Part of a small language model's weights.
Size: width 224, 7 heads of 32, MLP 768 SwiGLU, vocabulary 1024.
Architecture: RMSNorm before each block, no biases in attention or MLP, tied embeddings, normalized queries and keys, local attention windows, shifted keys, gated attention.
Training: a variant of Adam for these matrices, 549M tokens.
Each number is 500 + 25 x the weight over its row's rms, rounded and kept within 0 to 999. Layers, rows and columns count from 0. Numbers have three digits each. The size before them is the row's rms in percent of the matrix's.

# up: layer 4 MLP up, 768x224, rms 0.0821, rows 630-650, columns 0-223
# down: layer 4 MLP down (transposed), 768x224, rms 0.0711, rows 630-650, columns 0-223
# gate: layer 4 MLP gate, 768x224, rms 0.0811, rows 631-650, columns 0-223
up630 096:474536496484520509526504476488506492486548469502509499483499515503516509523508505471561492511503524510457483534476509527494495508461521542468529479501479498493527490500456526489498480502483490508480519521531510439470485512496489478492556488492507525522530540467469481477481484449551510529530532558527515524515509472444502481546541503531482509501493477513516503494478529490504500533497471521528480485491511525479478453492504508559459533505498485535504495511514499544510534479480475499533512537445489475518508513484532493499506507442534467478465469448535515445510499507468511464501504471492492546502482521445512517516454544543491521481498479500526497505513518525511529531496
down630 100:483493494543533523500544475504480495545464515490485569542465477496501499541551482498490500529466457465520497473477513494500498540476505490518496482507464485502450499512486494469513539482531489508509516479529486500514495470485527502498492466536510481520475491500477549524521495569499489552496495487548497516478514514467469454491508495462520499497552502521524516477512487495511562508492485467507459453513472501534501499482497451468511507456534451489437515521484521497502479529528497500514487466528558514525470525480464467508496510505537471480522493530507515538533498496472471483490502493518530489510499462481514545483526453487481487478521470495519495502501462466503531510508
gate631 100:504499517505541515499564559490467529483494528505471510505449488470513510485494511473490542466554536467474479515480511490515530495512494515474482496529508518505475534478495510538477479529483496503469484502500502489536500493496504533529499516522471492453471465515446503520482508507513467476508492460498509530531453503470496510474468503467495495504501461496512498506511514512471489502451519457484507496543479470479542515467522492490508497516494452504470504482473534545479494483535545509482540465504508498477485457523460474447525469504500506496483456495493522471530490507507517476538540507468531489457503527472555522531494516503491529472587506501494553485504548497487514498507
up631 102:503506503481502530527504458523524550481487516501533483536509500536509539484521536506508470479470509501517501467513533483514500492535479512514498513483519525496500482475488498541521491499494526492493510483474523500461490458453494545464512482519534505489503459507492471543482497517471489468518506477443498490500495527566489451511504524514481471502499479504465464528479564511490511472532439515508477518500497521518551486484527534480476500502520518506511536472463489500554517454553448453500476533535479492539525520485467473529477498457509511492524490526516529532508556497502496527512465487502506504539554503479532492469507518526530470528497522501489496505486494495532540486556
down631 105:521527519474492484490518490525505497512484508498592482475524521524482508455521494451503525496510531487508467480518473498502485499501516515562518519473503482586553492521480507516509499551475483491474509462492492497515542529483544545484465499535520516461434484507512492524490485499496500525487509523486480521487500504553503452487453473508495501505488482552538524501464539481525467510497510466488457515519488512470508506469504531471491520502511448530485505553526481503520492522508507480514492471458503557503540526497543467500518527516505496450475498490481541513459514509519482529524500504461477503515511451486488501491518483520498485486518504490493510517465522522521483459523
gate632 101:493519436485499495501531544450525495483473544520470469496505458492530487462511477490505472480563507484532527490452515482475475444457509513533494546549486527516495486475527545506476465520543522501498498528499477462516510467482493523521496519514463545468471500504552517485474488545484535474549496519510497474525501511508505501460495500492502510517539482527526472541508476512539525474479512543484476524500500503536509500512512492501543484504528518515471493506528522492516469483543506476532478489482474501507507507478497504463511459474487547516501525500471488499503534478506504463512482487485517555523519511498482482504426479539508512490559509507486490508487507470502527550507
up632 100:478516492472500531462488498478496511511476532485495487505471511538526480507493504493515487463522487499494498499508489525502475487501450500460533479494505492505541532445507500499506510468512536513529455510513491485477476509530484486494529508478523446479470455481487468448452515492533494519497489510526467514502495493487501509474530520498502528547458519466473516521525472507484474463480520499469547471527503499498516522472478527518472475493490449481493526519492498478505527538495518516482509563536504449491506458535475486536518479430500470492488526439491447529553447521466499477497498487475470470465495507474557501500535460521487466511520514506483526507529523486526476488538
down632 104:533496493483487499521502489477519533535470493458517517528475473511480487514475506452500504503542454455514472563518473494474545512558516525526512510474498494509512509439468547511515488482505504514451474502509510441499493501481550551548498474472506500541498493457494501537500487491513553504524461463499514512503525458499507500534514507468516489484515505526476500482526485504514518489463519521497519491506476468476490455531491525477465484469515499521487493510519477453510495481473486488522511483524433499484499522531472504481486509491515446476539535509510500541524483511483479554478454492493480453489507472537496488530534507532472501535526496462498499489539501510512502500553
gate633 097:498479512448505539497508489483496479462534525496475512480538442471500475487503481510491518461493508511495527498493511527445461521496470537488502516505504486535546519480487493510452461527476498500495484484467486488512489497522505517506490486471500503492467556507565490530461535500455515509521490533505497489460495469477503513483455468506502520471527501495485524518496467478505489520546473516500464474493482512502478464519479507548508467494450460485517523487474498542504408510522517460537545498466546483519464473488504493482494496487477534497489538531531480540479449499479521498504513523463488529480500490493527532474517492516512464462485528518511551466463506504520487522490
up633 104:477459537503477492478562493510469500469492463483457494467510519515506493485497465495519498498477526499461471495539489501474527498501469509468471544553500545518506471477476520515522477532518504511493491510458475494528498518460503513512460505512462502497464490512510507483454469448499508482506490497446498495507477458524479499485514482441500550517507499475554518494500495485498472531456467503491501478506513514517490495492512483489466551501489533436518502517503460488497520489516553506526506498477492482486508432467510537500472475472503509509525491529516481464512510569497527548485513511536505530497529474485481528513529502544531556457523524544513506490512459512498508490519
down633 101:491464508515491500475479507520498459485488507524460534477494495453488459490455509556472491466537527481520506475464507478503475530444481487477449506488511487519487491484515508524460450495506500519530499508506492521505497499491492523458512518496470506522507503466501501527518536519479509503470498537517481516484492505481474520559438491516502526489502523458483539498457500482482485510468526503493516485469456498497472460477470497530561482519458480467518493482499530505478484499478483488484522567500527483568465511539547485525458453546500486496472483530502523529536494472499469503483525477499470524470497511479485461487499505515492461459464505451534459482480501491475484506508
gate634 096:533523514499465489482514511471508481498496530493486478526489502501524481476472480495528451514477472463498541515519533488475518492514465503487481516510472490469525505494458510499506471494495521525500499542529449512521520523528460528459495511498508526525517463502503522568547493496475474525476550489512500481546482525461522499499517430495545529483475494510550536533491495449472507457553513455512523526460484481479479523546524486519488458508496514533448486525481487519463488501489535524485501460529538498488491507523488522511491507495534510473489542516520493500484475512483494531508474538474483503461480506529475491522509520521527474518453512500484451529473488556476510483476
up634 096:552522497500524497490478498550508523498486511535566532494505537503488478507461476479508524507503492431464489558526496489499498536511531469543500517513525485488474470516518480522458491478486505472505528507482482526543489508482494469488485483490504493496488506493514495499494523518537452504460520479475499496487472506471502494481501481544510505504457532505494514494492511533518517487538503516517466534493514521527480475581489526507503497514478515478453467502553496504512536459514506502461508516442451507499468526513466535528514466563516470479478494499518491490488447525510487501489477549473477517500496550480478504529575505483481509498490528492491515541546470526479513526497
down634 099:512462488506483484504517546492486464542506533458556479494545526509486483505516501504502483461495466568527498496481493510501512518503503509504469490459539509529549504517465520465509544468505529576489492494478472504492522489522528512510476499478469497493485505462495490519487503471480527506525544548521482500498530474495495501516503513491513513491469484508491470500480491482509499557547495487478514484536501549559497569486552537502497473491489495484514500518506506539531513519482480494514498454492503506505528508474476512507520473508506483497547511495525542491510519475546515505462505492494510504475522482458503535481516444528532527497488529525430458453506507460506450491486
gate635 107:530489496507463496442525500503467494540470485504453487501517470532518520477480466525494521463503547512480483532492510522519469538511510549475480516544499523483547460497487526523508503524484511456481516486535518533486491495492497476513534527469486535517515534473508501456493514568529472508503455485466461515487513531505499536508486523484523491489502519533494480484512505523493465494509511525499500532478506473470469480487522513514500514498524488479442538463480524528533478500506538493475549489535469492519551584496485504514536493545479556503491491473546537485526508514504501515517527520470531519512471511480502505503512455474550505471475520475503516476478474483473509517498
up635 105:473508493463480509485457459489470460509520523532507551460508419508508460529496500500547523451538473516455522501504492463504466456514510515553469459485503515529441479476492524530520498510513498492498519529507468506487495451538509470471538493527499497517442500487536503489551523489565518533515467505487522490491497502514494503498495528481511483474453491485523476465444516543465479491491544491512532521508531524477490471506524527522526496466492485534510539510458486483524520512498522525473498476526514493506517524527496509505495486523495471495499511509547478482524485495512495519526500482488482514545477508480493531525505470530514471518517545518525517502495486492484469475547
down635 101:549505479537483473459526528508517507524480498510511584525511511538499482535511469466496531523482462489547526481503512473510546511482500543499525493507491527506530502501496501494546532510465499515507470486540496547475493481495513482515509487475489477519517467521451492503487504516491498470484524474456501502522502496457494494484532533474463464509532478522482501491499493478529528509444494492443471473534476507489490505517440501483531499504528458489541539500505551522507491531494497482444477486519452492538533502479510515530485577517466526486526507492477483460468506512508502481507493534486504526514529518496467513517481524482465474506458503442492500504468485476470508485522
gate636 099:517499560488537518530523528514507486495507541486499473542510483520544521474552516462511487496523492490477470481485483506504500468517523491458459448482516510472485530532458465518486459513501512488499497514548476450515554499546477491484502499473474462523505554490490526517474534484510516492464495474498469493497523482521513532503539522515499445524516543546466514517522513528503513457464532545505488545501484486454525516533471528514492469495529528487503490499525545516506510486514519470513465458517529512463483492497508505482487457542487546461489432508507482490526528481484508497470499506477517509460477481510484469484504494487489503500500500479528526491443492470528528501493
up636 101:497518535513498506507507470528501509492489559505535520488532467525492486449517534486511487516511464518435485549526505486494500492520507505503534490535491461485540524523495506495499474523507478468484521530526498513534517547552493527456489488455512488507490499546517511561536498486494526501515508460480469489488499553488519518497540472514478502514482491518498475528430509476487472482494517538478486454546505462501516544494520487459452496502485501507542464480542494517494510471458465488521518488504555458476541506490509505529524527500512476488522521508491518494506540466564512451551500495540504487497526510501505459527489513518534493501493540484481530516498497503489513520525
down636 104:490486516505479503483480510469508501530503469511493492512480504513491496490483465480529500531478511545495502466493479475513490489506478474481496514475497435550504486486526516493520478446471453514491501491501546490495526538476506480509493503497507505470516520494516529521523504480507524508509506549465481503482472452438491452456509490468511531493525532560505513555537512496540514490508476423504475510498463514461481510478483517562476555534541463504514452485509500522460479496459521472502486526498526511498519495503537512516440509460499512510511493491511455489497471471477452528515515473522493514487531528549478535476507515519486459489478530461516496495516530489480471464514
gate637 098:468487507438498508501511503504466472480503510453481506487534494496501480479524537511534483498494532478462505501466542457521541534529502475495472481524516473489496504474493481537497505494464523491490465538468546503505501446458522474520547451513537524487502503480488503458494471477510538523536516481522488504490497496532462528513481460508503504531478454538524501496517497499503503506508554451480527477493492526508485452497460486492487491472453504503490547513530443484475495524492474437485481485495501474515525504468496506541500499504494480494519483523558506546501489474542486484487500475511504515492490528530537499518465493500497515454536522527526499486494485544552553492544
up637 101:515498498503509491507515501519488518487506513483509496474535519488467510504469486490468459471541545466525505501533504509483454524516498472487506444481501520520491470453507510545468519520492485472507511501504499523493497543526479504501483539527557494498463485522539510481486492547477469515484512510502502476483503480500488536477506499532482482487503545479448504528541490529449480518486552499482521467496499490446449498542549482534482493481515509493475507547498483494512480517567550452508543482525551520524513445499551498520491478492562517481460471476513507521497497513513577508495524479497497504517474495500498492481476496511477494519479488508466500490495475520499474444476
down637 103:496480505490526477509494457507514488528495490546512470507493512513529487534494513512508495480450464453470495476504478473472517476543511505542475544506533521495516508517487468492518522507510490513513492493465516484557478506442496524495503498510521478457490508453510504512514521495496495505504491485517471482518486504453507491490481536509530486461490488537535476501546457491508501452515473476479492531507461528520499516461486513501507483499547537489497526470479496497511478455471447504460536480468474513503465494473541498479473484507468488524451545459448466484484487486506472463516477514561495527522484511507486489570495486474479514487444534542511485513494504548521560495501
gate638 101:485505532513501503533522464508513497494514490507525485511475417495527540481518513495498486511520453523500540549521536512498503498549506515507486519533469503484458537490525454459456491525464504475507536463515503500518553476485489461494520503503514498497505515510471494521464527501538509499525497491511441487495521473482508538455462463517484508496473541519520492547470517515460490500528529498471502577442508504493505505545539479488501483489502463488503483476490549498509516491502514471521471518510474523510533521498475470458465547466477506460546509527470500473500528507515488495510544496465519505497460502498523482495506503454509520525503498479514541550486497482488494522541
up638 106:497488475466455482469478474520512506431568500468475529535486541524521475513528501486513520526507483479477535534516480490516510496522514484480464528524499516512492524488489479484477464502470494468543485495529504510519465454421528468478497518483499490530513476494501498545486514490467491490505450525515506505479482448472530522508499479456484513481540454473513532470501479484485513487500513456494478462491498531477504493519480496548498508517496515510526471454472487487494512508514492486560558484502512463516513563514480499490485517478493500476506530442477503521492521483535455491488499518497476479527510453470471536524517482498507519499489459504489510530474540507457469527490
down638 097:518466522489500515501506517496497525492483498509463490534502512502552511519509514505523461522470491516496466517498480511521507573477505557502473497524495492485501453523454514522510516470486491491516469537461513524514511461495526490497502513530470511490519522519468426551487492501517494495521532519494453489512497508545493465495493515500480472456516469495506470494507439520507468493487463510502480537535478532530488477498414525470486487482495495490512513472534506460475468491451497535510467494518446481485514481461431496497475518538465518491507532469485499534531474495520489469473513483539490499535520512492507494463478470476538509507506482538486451483483503489529533477506
gate639 100:483470541468469449483525498531474532459534503507483542494500519482488490463459488469509485470496521470482484510515496487506462485534494472495466526462492464496449512507463438496487523550528493491532496502518540479507493503484504457480529484494488535484538492482502529521482441506501525501475492447524517497479527480482498538500471505494460479485461480493492521513508482504505519540521498552532481485530485520510528528517507530504467464518555543506472478549475543494534536469522505507516524476491512467475518526518506436502513462473523516488507525527528520520456535520546515519467511468499480501489508498482509492502534494530498513520486511504468527508462496501531550483472
up639 097:482539524500475494492475503529485502473512484514553536509521492513483518490519488478502478541495510485480498492542470489534502543529503507500511466502481495512493479475482483480516523533506486498488523483479487552531462470462490524512478526529482498507483468544480521440533511490548517501475502531503509548504484484496489495533479462526504513496469491484423517484516480461499515505501491499476469515511554452528533528510474461452466472485476478540540485486573477478510475484465495494460479516499488544535491504493512506522472508480527474493492520447507538490452508532488534510473490512470531480457466559470494500493482499471519503479513480523462523519489527500468461514514
down639 100:500505457475468512536497510501495494504530522496537479492470468527532544528509489487461500478511519490560507512511490520516503511458510542526527503531481488502528506459531468534439472480459488475467491502503534517557495486489454531505453489522519478514471546483516502464503482573467476494514471505491545516476528527512514495494524515462557479519540496521533500450475468524474514566495488478497522475505523498498475503527480498490490514471466499495476519489504478457486508484450521472484487465513508527465485495545506534511459546460483511471457523502465470500497474502474488525488480512508533542510510522498489505496510479489520510493525499555523515522501512498467489494512
gate640 096:508503486522526497506507483473510538526447512473519523497476500523500516512532518482469544503497525452472462480509494467499436475497539496462517459486438471500476495489525517463429500559499512503479525546507513533481497468505522518500489495476508498500510505517547490539529504496495492497489515524483510500485522488511426536475461501541505497550507501550500505493495469468458497466499488528493493497488486459476512468490509479472485526500467511517531499511538511444491442512501512461530485531468478518477472504510558515512467520503532503487533544479495498507533510489491516457506485544496506532502511544510511514535491516518505510480470493544510475447525515512517485533516
up640 099:527494528490539458513496484525520524500496472509494527486507477552530489496510450507483528498521517480466519504521537575479473520525516529474516493509502505497488477518501521509497529522544571488487494527449483505550452529489488508502517512531481504508526544535533485514521457454523488492538471497529477491415517517515475502532528511513461484444496510481501508492530508513515508501490478533502531490529487493480522516474480503490467523549549464476541498474500529501501500491498481469476470487530479450490489511551503534517526526479484548498554480487452502550521481526484485520480498509488477469512517474510490502536489494523493521505457513496496517492504457483494492509502
down640 099:468501539490471487477484496507446498508508503505520477524472527476452494518493507497525514528476484484501462503482518538493455462509458515515500445501556496469486535482505497477476481515451480478511457502505495511457499496461491533546466515456546484511472533501480486470491479529518482457492490462520527519512531493523535493477499536502547484579478482504483505491480561492464469459535499514486481509521507500518500514454538515523489494517494511463444501514517463501495483517497555557508529522488474509462541511514495495492518488467481517491480506529504538480494502465505498512503464468508500495521485538533530494519483471480510451493520521491506538477491473520523467510460
gate641 099:543452506502492519458520493513502501490521526504455497490516500438478507534467497464464545483527495509509542463456484506483452525533537503502476525515504503510536521546515499514473455485473492518491494488510524529501494534497482493464479459524452494479491473488501512506486511509485515461477478522497498487469496497488533500479525492525494493512494468515560540495509469482526460482497505511473509457473460484505461491495565499468495482485525464461496508514525475521516509454523443467496499502499519555537485527495480505474509474495527500446494486516520523517507504443504449455500503493480469519527487453439515489501556504471503503488474512498547503497505528498510488462480
up641 094:477499507494494489519527497514555503484537501515487542459449499524499521470526513490514497512491493477527525508479534490489507469525532501502543503532489443519463490557531511498521470492469489473476500485500488495513503506477521505538493463501474494520496511452529509471487490556517475518552542492500487477513487548532502486490493488482534559486438485530482454510522509533516496520479492504473495489534466482520481476492506462473451535519436528471499464493484474487470475481531500475472552519465527535524483482509510522509501475490480554468494494526550470469548487486511494480541499528494503521481519500529493511533500463511522492511479458507493520504511478449534531487519
down641 103:483488514530468510512497492496473464503551448505541510526513505491521511507513495542502437524490495473504468511513493487496499491489524510498534470494526516457500516490549528483508523450519491502494496503519520492521487472511472510504493498496494495548527497520506455473544490508523424534526523482500477518477515502491477521506430480504538512453503454459487484505506531513525491475487500509487472499531518475494509508505518496538488521505533530547451479514484515506484489542457516546476473469502493517513490459481507503534461494469488534489481544514473523505472525498540461560504540494495509497486531458505543468506437475572540481496518506472496535503489492480513493499523
gate642 093:538502497474517524505496497466558496498529513528495513495501486534520522518534488488508528472506462499536501486481517481500479504481493521435497472459504573488535495502530504494477528531505502495481589525499494485521534457512504478468499525485451527517521463515510520567441522517482524503505522473469494501514458519509487520513447474491551539502488487501492533541543505518477506455496510468490540491512489512517496479498561482543501485523515477484489506489521523469466488505520457494504496488507530472493522498489488499466485507506505502528497468520512515490529489507517502526505519502495482525462530558481492466489544495485454483528543501502480449498529473531506528535470
up642 094:489473524490489473499483507506541468545483472480482534508502478492528478509489509515511544504429491536492557517509531487490497487489510492489528509499533513487504522527513530495477493519524517466523503553498461492507511484480491507473461522507486480478492487504506513456474545522510507458580496504503533486509512498505506472457488477458507494463492523541522528531487529541495567487444463479535482508534533466524518539506489494490571518535490486525540464492482502476541472504507538507461478489534482458519471514501539541479502455496521496542518499497522487469506535499524493504483482473490494529528542517536524455515509497488522506527521488514470515489464490482480512489509
down642 105:452498511497519518516538496513508489475452472498487505536505476521498481481548486500519464487525494503523527481541533484536529519485512511471505511510509504529508475492529484485510531498454500492471440466513499479475495495482517517510462533513518452481484518440548507458553511545533498539529536477490501491517510522505513497482490497516497521479544535515511513499511526467512474510515474464536501509473464523515510551494463478525504522496456472462496494504481512539559499513501459506567502506527502540529464514514523498448538536545510479489474507519501486509489529530481569502492504470519481519507516508526518496455460500499501514530453474499483514507465521507512453494502
gate643 097:502509543494478492466548480553499515463458489524495511514457467499515540530510487520529488515549504445474488524466468501467475468494541503499512492502497461504523495534491550477424538492477541525523514472482463521496479490487491508480495458466490535495509519523471490497511515523449470492514477459483475471473464505498471542499516509486538497471536493491498508515512515534504502473483526527482497552489492517514505473493498489526535510512495480539536464462528508551492491513487509522497519499512530537519496469530517480501497519507524527487505483488481502502496485502485455479542489503520515494492531449515463521487509498507471542522481554464505507561522480474457493444525
up643 098:523478504518535546448503543459491452547496535509494488482547513480485520475522520517490453526461555530538438465551506527525515527479505465514513515505515490487541496523486499502510510534508478479509484491516492510505474499520475490449506511463530517483494521543514482466494456531472517525495474507522444505487493518529492483532518496457460523510491454473498485500518530503529459478489487497471529509512485481482488502484480513546473491501487522471470496478464515520455514488512489517486466486468542491490525492423550512508452513457507492482490490488509495485505480521552518475462490499469478509474451492488504497495494507488482481518508451464481504515540519487489502488532
down643 100:521490561485495509489526496507519525486450508494510480562489508522510485517547474500499497498517473459525472516511559529461488447510491509508489537462515518481473518553523511527487508513494515511490452494463531518546530525502512500506523465495501483474525498507480498506501545511535517495519463492482487506520469482465487509498474536537475512523457494554472477487525461485501511483513493473509506444497453516473492494501495460458521511527509474499564542502466529498521446504526486466511488499503500491538499517501507543479505531471499511476505468413510477504499500521468533534487500527528479461469530499507492472516510534523533461480482523487458518485518514530496516483510
gate644 101:515527535492500504512472517493479494502504501510469494528484543471505468481481565474467527494434466538503523472495516492503483494479548508526519452516463493465534506485536521520492482477477506466510487491488532483460500495514499486494465476540523516510481523512532418545501519546481501504495504454518485517530503482536474497495480515504499501528493490539520484539501515517477469475493509489453546453454477522483482476458542526504503516484486505528497496492499498519490487522463503460504498522517514501474538529478533449526527501479499524450486468519542505494477460484493511461486494519476459482520480555453524491482537493477516506538476506493458469497493458521527520504482
up644 093:477467498521506497501499472453526485481504499509542494458498471477491482541526471497556516528524492518496526530505482500475512480538506472499507496525475529516481511551499485504465523489499451499514538495499464505537459484533523506513478500490465482510522545530490559482503497442504442505500518511480510551472555509541481533461533518483502489450535477512483479494474503482453501505530476495520446520488510509504506493543443531505506510504477554503468476503501513520473548503499496454527486523447517508517479477508489499475516484500476433505488508492516495462526480484480484484523487542520548488504498518453477472519467498515492469493493477472526536492503488489465488467523
down644 092:530544526494508515505484485491490524535511479471489479546483535532495505483495548483484494453462487515527515462496514527496512519513495495484491520498469486474558504457542507489503462512503467495533494517486514486468499515469465487500516483542521538521471494464532475527514472553469507534542483482479522513488463513494476483481492516510491550562502502540548511548492488541577492493493524475509464488484474506485472495486539481521496470524513473487498475506514512512509500497489496520517480471545496546467526502493496512488497536503529543480506469508519473488473495489524510503498523456477467477501465523539527563478533511496506490546527524505462488512509487561542541516488
gate645 105:494508487519482514497503445521504505513519525494504444495544519480544510485470463485545533492504493502495525465470506510468488515503511531495518520511508512508488507501522490508507477562501500447495452462501424482512490485496521437490504484532494481476488495564502460516450485516470542543464521501510496510514516482461533499475500460496474502508484462482512478487501516514477480488488531517545524488524518506512445505520502454483485488523518539449495532491474499523499470476514497492470492518462484498494475495495467550497495507482489535511496476444474471509510522489517482475486514482441493541537476457504474511496501540478530515532492532470543514534489521471483518508560
up645 109:543475480493505498480494465494507460497468487488523513500515503510465487502463509558467513486457514492530485463481496476538552525477514484470526488532495517527480555497490526528490497493525521479459476498466500516505524518509478514463471470506525532513488497496455546478509491510503487503473508492485471499494503505498502432508529525498518470518482537453493476495489486498496507465534511544474482544480497548500446456557502507491487528491501484517469457502514505454480486483474496501497465525495497486510492514464523510491459490503512477471506486528556523440471525532478552493511494479542510520498537518492509498473447469486505510547489466519546524478439522519505486532481
down645 093:481515476543485505509463553483524454535525474502462565507531484531472490458525477514518516505514497552536534453425481521523521442503517435499517497467514530480533501526547506493490527526508495501488511514483492502529475499499504511469535519454480488524489468532498511556517535527500494500491452483466536505458493505452506478489508507522515491529535513484469480487503509480462506489509490500466530494536510501494496481543539513502486513514480507547506466502504477495495465529522497499483439521529524495482502490545498478481501498484505495484457497496508486467492509489495506529527515537514506513504466482491501512559508544497494528514448512488538537494503520472487529507458
gate646 099:459529522459524456523492469437496486522491519489493477487511504514494475503513523497481472504505490539504487538478466511514526553582544497515484484464506515505487517519516502478507509509502503474489495542498517476469529496518554517516531511518490489520496502458489523520496489447479523503519518492483518468483468489473530520468496506518532439498512488561476508502464498520516451502538515488503488503481449524505512538482484490506505517475524477513481537478471499460522456524496523483468508469482488533497495536495499509518515505501509519519477465506525491472457504512493510486509484510520547484484467542589532478510516513481459511467481512516513578438501498490478512494521
up646 100:481492486473498527533485547464502480482480497485482514532496525501500476539519478524504527548484496475528479528531505435535503498477511479512498465484494502464493491486463505542488509493518515523528524514573511510536516540473490529471476502529468508514499485473495509484489525508504503479463505491525511510474536486531514501482480497520501483467544466459499502487497480469514548500519534507545515515531475467489447504529484552520502514527486505514510522469485497496521503527495501480518553482553507505474530498480531534484578496507483463531474489522503468494484510490516554477519534524484475490507512523449465447478533521461493465530492532511477447528530515508523522469520
down646 092:532506488498456519506540453513539517507502483498490512525485490480468456512512503523504523529469435463479455520473498491467496524551507541490521522489509505503474504538513532460532476461475487541480468468505487472469535474514524482491498518489478517473526521473503465464517512502506504503516468499515514470500479511506494478460543539513515566465513516510486526502515508440502506495471477527535477491504510509524495482468474484509492474504486514471545495484518517482542491498540441524476495525491477486481539522484513488520455475515535484489507534476459498493472465515487549474523476546483495501485498469487519493555517518508498553506451511492506571491498481488522470526476
gate647 094:506553509509480523477565499480520518474562537537467510521524462514474503456496497463521470460508501491496529467494559504526535516519527468507482508490529519543460482476519427483497520528488478479500487519482504504507544532521501472499496542510484520534511491512437481497527532494510487533500471500496513513499482538491515476475475542558488528524499500463462535538511490507515488511483543498518471481478491499494449496519516500509499497506482502508506463519563475517517539539474502501512456473516534485437528504517495512476477512496503525473515550490465492507513512477524501483549480489470506486483450517482471519471511504479472535519515528510484498520512510515499474477481
up647 095:494476524516486514533506503492496497539466476520448495476508497438476532520492480449494486502484497573451509501526532523487481495540519485503513517513498527512477471571503531497440450473510469467471473500476499479479478473507497533513446491536493511480484492530459469493485494492467464485532543453525481484523480484482515502540501496485538487498507510535467518481499520508514481494528496489509519506511507461535492469514531553476497442513559503479488495496528526542440507497481524493483488492487506456507464509492490524513551491508472491487524513478495536513549502498444481490527545520515514533505503489526483497527475525514488494500465469523465486496514516475500494480495
down647 102:490534553482538494519512488531523541504519514480489499490515497469493504493488501517496518521534520512562509485487519471517514487463497478544497494503515501529512507477483489507505463447441528505491516510515495456512455464496469480504471517465516469500478474506500476509495484506521453466483494527499501540445523523497485539545523510524482510493494502519491497509524509492505524523472535527507449511487512472518507548508486473501476509494478480465547483482529491479517521551481530499520537477483524524454507465521536549469501490474534539473534496502510504497509450515549496502536452498485526506484522506480506551464525504486494472526550500443536438481495492525505529485550
gate648 095:491500509549490464553492510493539511469465468483481444520468507513482483477491504522486500489520534499505495483496471508517503503488490499501534493487508485476495514503500500497523459480515455481484541470517494477495513494496500467475525489480465504503576547521512490533533528502532489554530518544496494511528450496521503563456523507499495507512521502472502522486470485511532467487489451466528481521552504447528506538500498496524522476507459497487501525503459492493504513482543477524529469476463551498470534480519489505485481520450483502459478504499469494469490550494491500503508477494478535509524480535440487491547478456526499459479562503510507492500528490556504495491491
up648 096:508527500461480495482533507541523514481526470497512514468538478477474516498491475520505481493479483529485518475498482526511493458476497513484520539521500509520462591507553495502516513493510513525483472499488498514506483519472526522513458462529463472536472496482508477487495515529477461540496524524502535467466485485455515493548513530517454512510502493484478526478507564492509530515445475491466509515483537465502523501515516505521497513461502478481507480512531484451531535507491536522474510475519508473533476525515484546508578495524520469497519522508507510537487474535492498535518463484531516544515514481526476497489480497500499533526494531490485497500542514470525463505570
down648 097:477496529481484532490463491497489516512475529538474466515492476508526553492475489520498527515493510505484521492485504533515497479482553459478503488496498476505530465490533520474494489513514488525528512494536480556521511524498504481479486535533524527515497508496500486487494549510526472531547460535492537490505506470532510497495493521471499494524520478486517459489490466525524519506481553511517497476489462533520501520484566513483467488534511550444524534461476501537534497494512461549487527475496540532520492541497506470504459478431469471467463488513535511510525519460515481509487488498521448506544519484509480479505527505512471473487448542486547494498498518548490490475511
gate649 097:482473510509501506462533513473531466502505529499488514470498487534530513487538507530557486471478456523530529512492511492466486487488498463489461522495533489526499489492507479531494513494488555476490493484502488471529550475453516469510520409515447444497541470495519481503466492481517569474500501523529517470520488448502504497503490520513524496507490489507441505498494469558470487468543488489507513505522473513470476531508490485503515498492538483485486502521497462505472513500498449529530509512511480451538492539508498467477511525530496503475487509520545472504497452491536469513521502509489514500481513527484471480483490505498528541474518484456538511533501545518459505472523
up649 099:492492487480522523511465502517547474499542535530499493467529526493476439488529486489503516488550501519489516524496525520469520466505516494463513508497478500459513537489464521461514485522482490499468497487467522534509510477444525477496528533527469471502493558446487471505510534496509478502540511515478519476510532460513480499488515484516465515510526480516456491494507473533472486480561514503510517525519525490514538483505499491503520530489473507563553446479526485489530487490517458495485500500502526485504518473508523510516520535490483475510520487513543535444519457490479504543483498446527505490498543533513492492536461556476528475507484508507468505476473520506476436505519
down649 102:507457483513475474488439508480462501533529475495479517503504480487503436495453448473517483497523547465496520497490505513516518520494492462492506501491500485497522509463542489500494539483536485498514520482406541482487458543532489543519513516496518490533480545528484462494470480527477541498525501468501529476508489469529464525515516514432512504513478512482508511491516504494512505484493507497529482538498528494501476492515463520507505505493461483504443525519486490508537509525474487519499517489528525525548483499540503467484449495487475498472498463499497483478516490479485487505536464471467493542503487513490493499502547492453503539504500479557449507499532464503441502486493
gate650 098:496472517523497531507537498505469525475497467490480544515476511516526467518518521503499473523512454478492505506483459519519506488513519549469472496488492488475551472498478539499525485514491556466531495526495487520461516509517498506513503526512500504488482475516495500509472435476502519534519488489523470510513495519484519487526500473520543509518441460485515515504470457481548498508502484484471537463498472515530512507529498501526525514467480505486487473501541492487509476527485535499487525452495497484530530523521476489487411535459524484487573487496514507517529502562506518480480463487472474458488512449528507533468505445497495523492470518488510508525476506511510428515479
up650 094:500476531503502469545549556516506514485513518471520513451477497489505515529510537507489485492537523461507519529494486478472497489498526517514544479546496483515492471497466461502483478498468498516510486493516477511496476513487517501477526493528517507552467526520482493504468497529543516528499495507500465518500495506534506516534486491460507503466505447520492493489459539452489535486515495445502536516506500488505531510489511540513505493507512552482466534469437525498496507460476470530488483482540512469509481460508471482430495472426500467510510525510488518488522530491480511513453480469523534537529538547502477466487470516530509510467516461505522465469467500518528488533509
down650 102:482521468475536513477468494479475522473507501502493489506535501523532486485565478526481519478511422549527501516499517508503494508539490500520464514478493508540537508468510530494514520526515517487538469495468506496476514489505450502539525491461461511477491501481547496543522497490472503489518546481508508472523488542515497500487486499468511524541466511495533481500494529462529474487487481511539529495498518520515458459533479498462506498514446485490494537478523497476554467544529516517535536473492469521470543552519541531525501540524475526480469500504497487495454489502544552460513521520511454504532503527494507468518521493489495526508480466491531487469523464506489513500498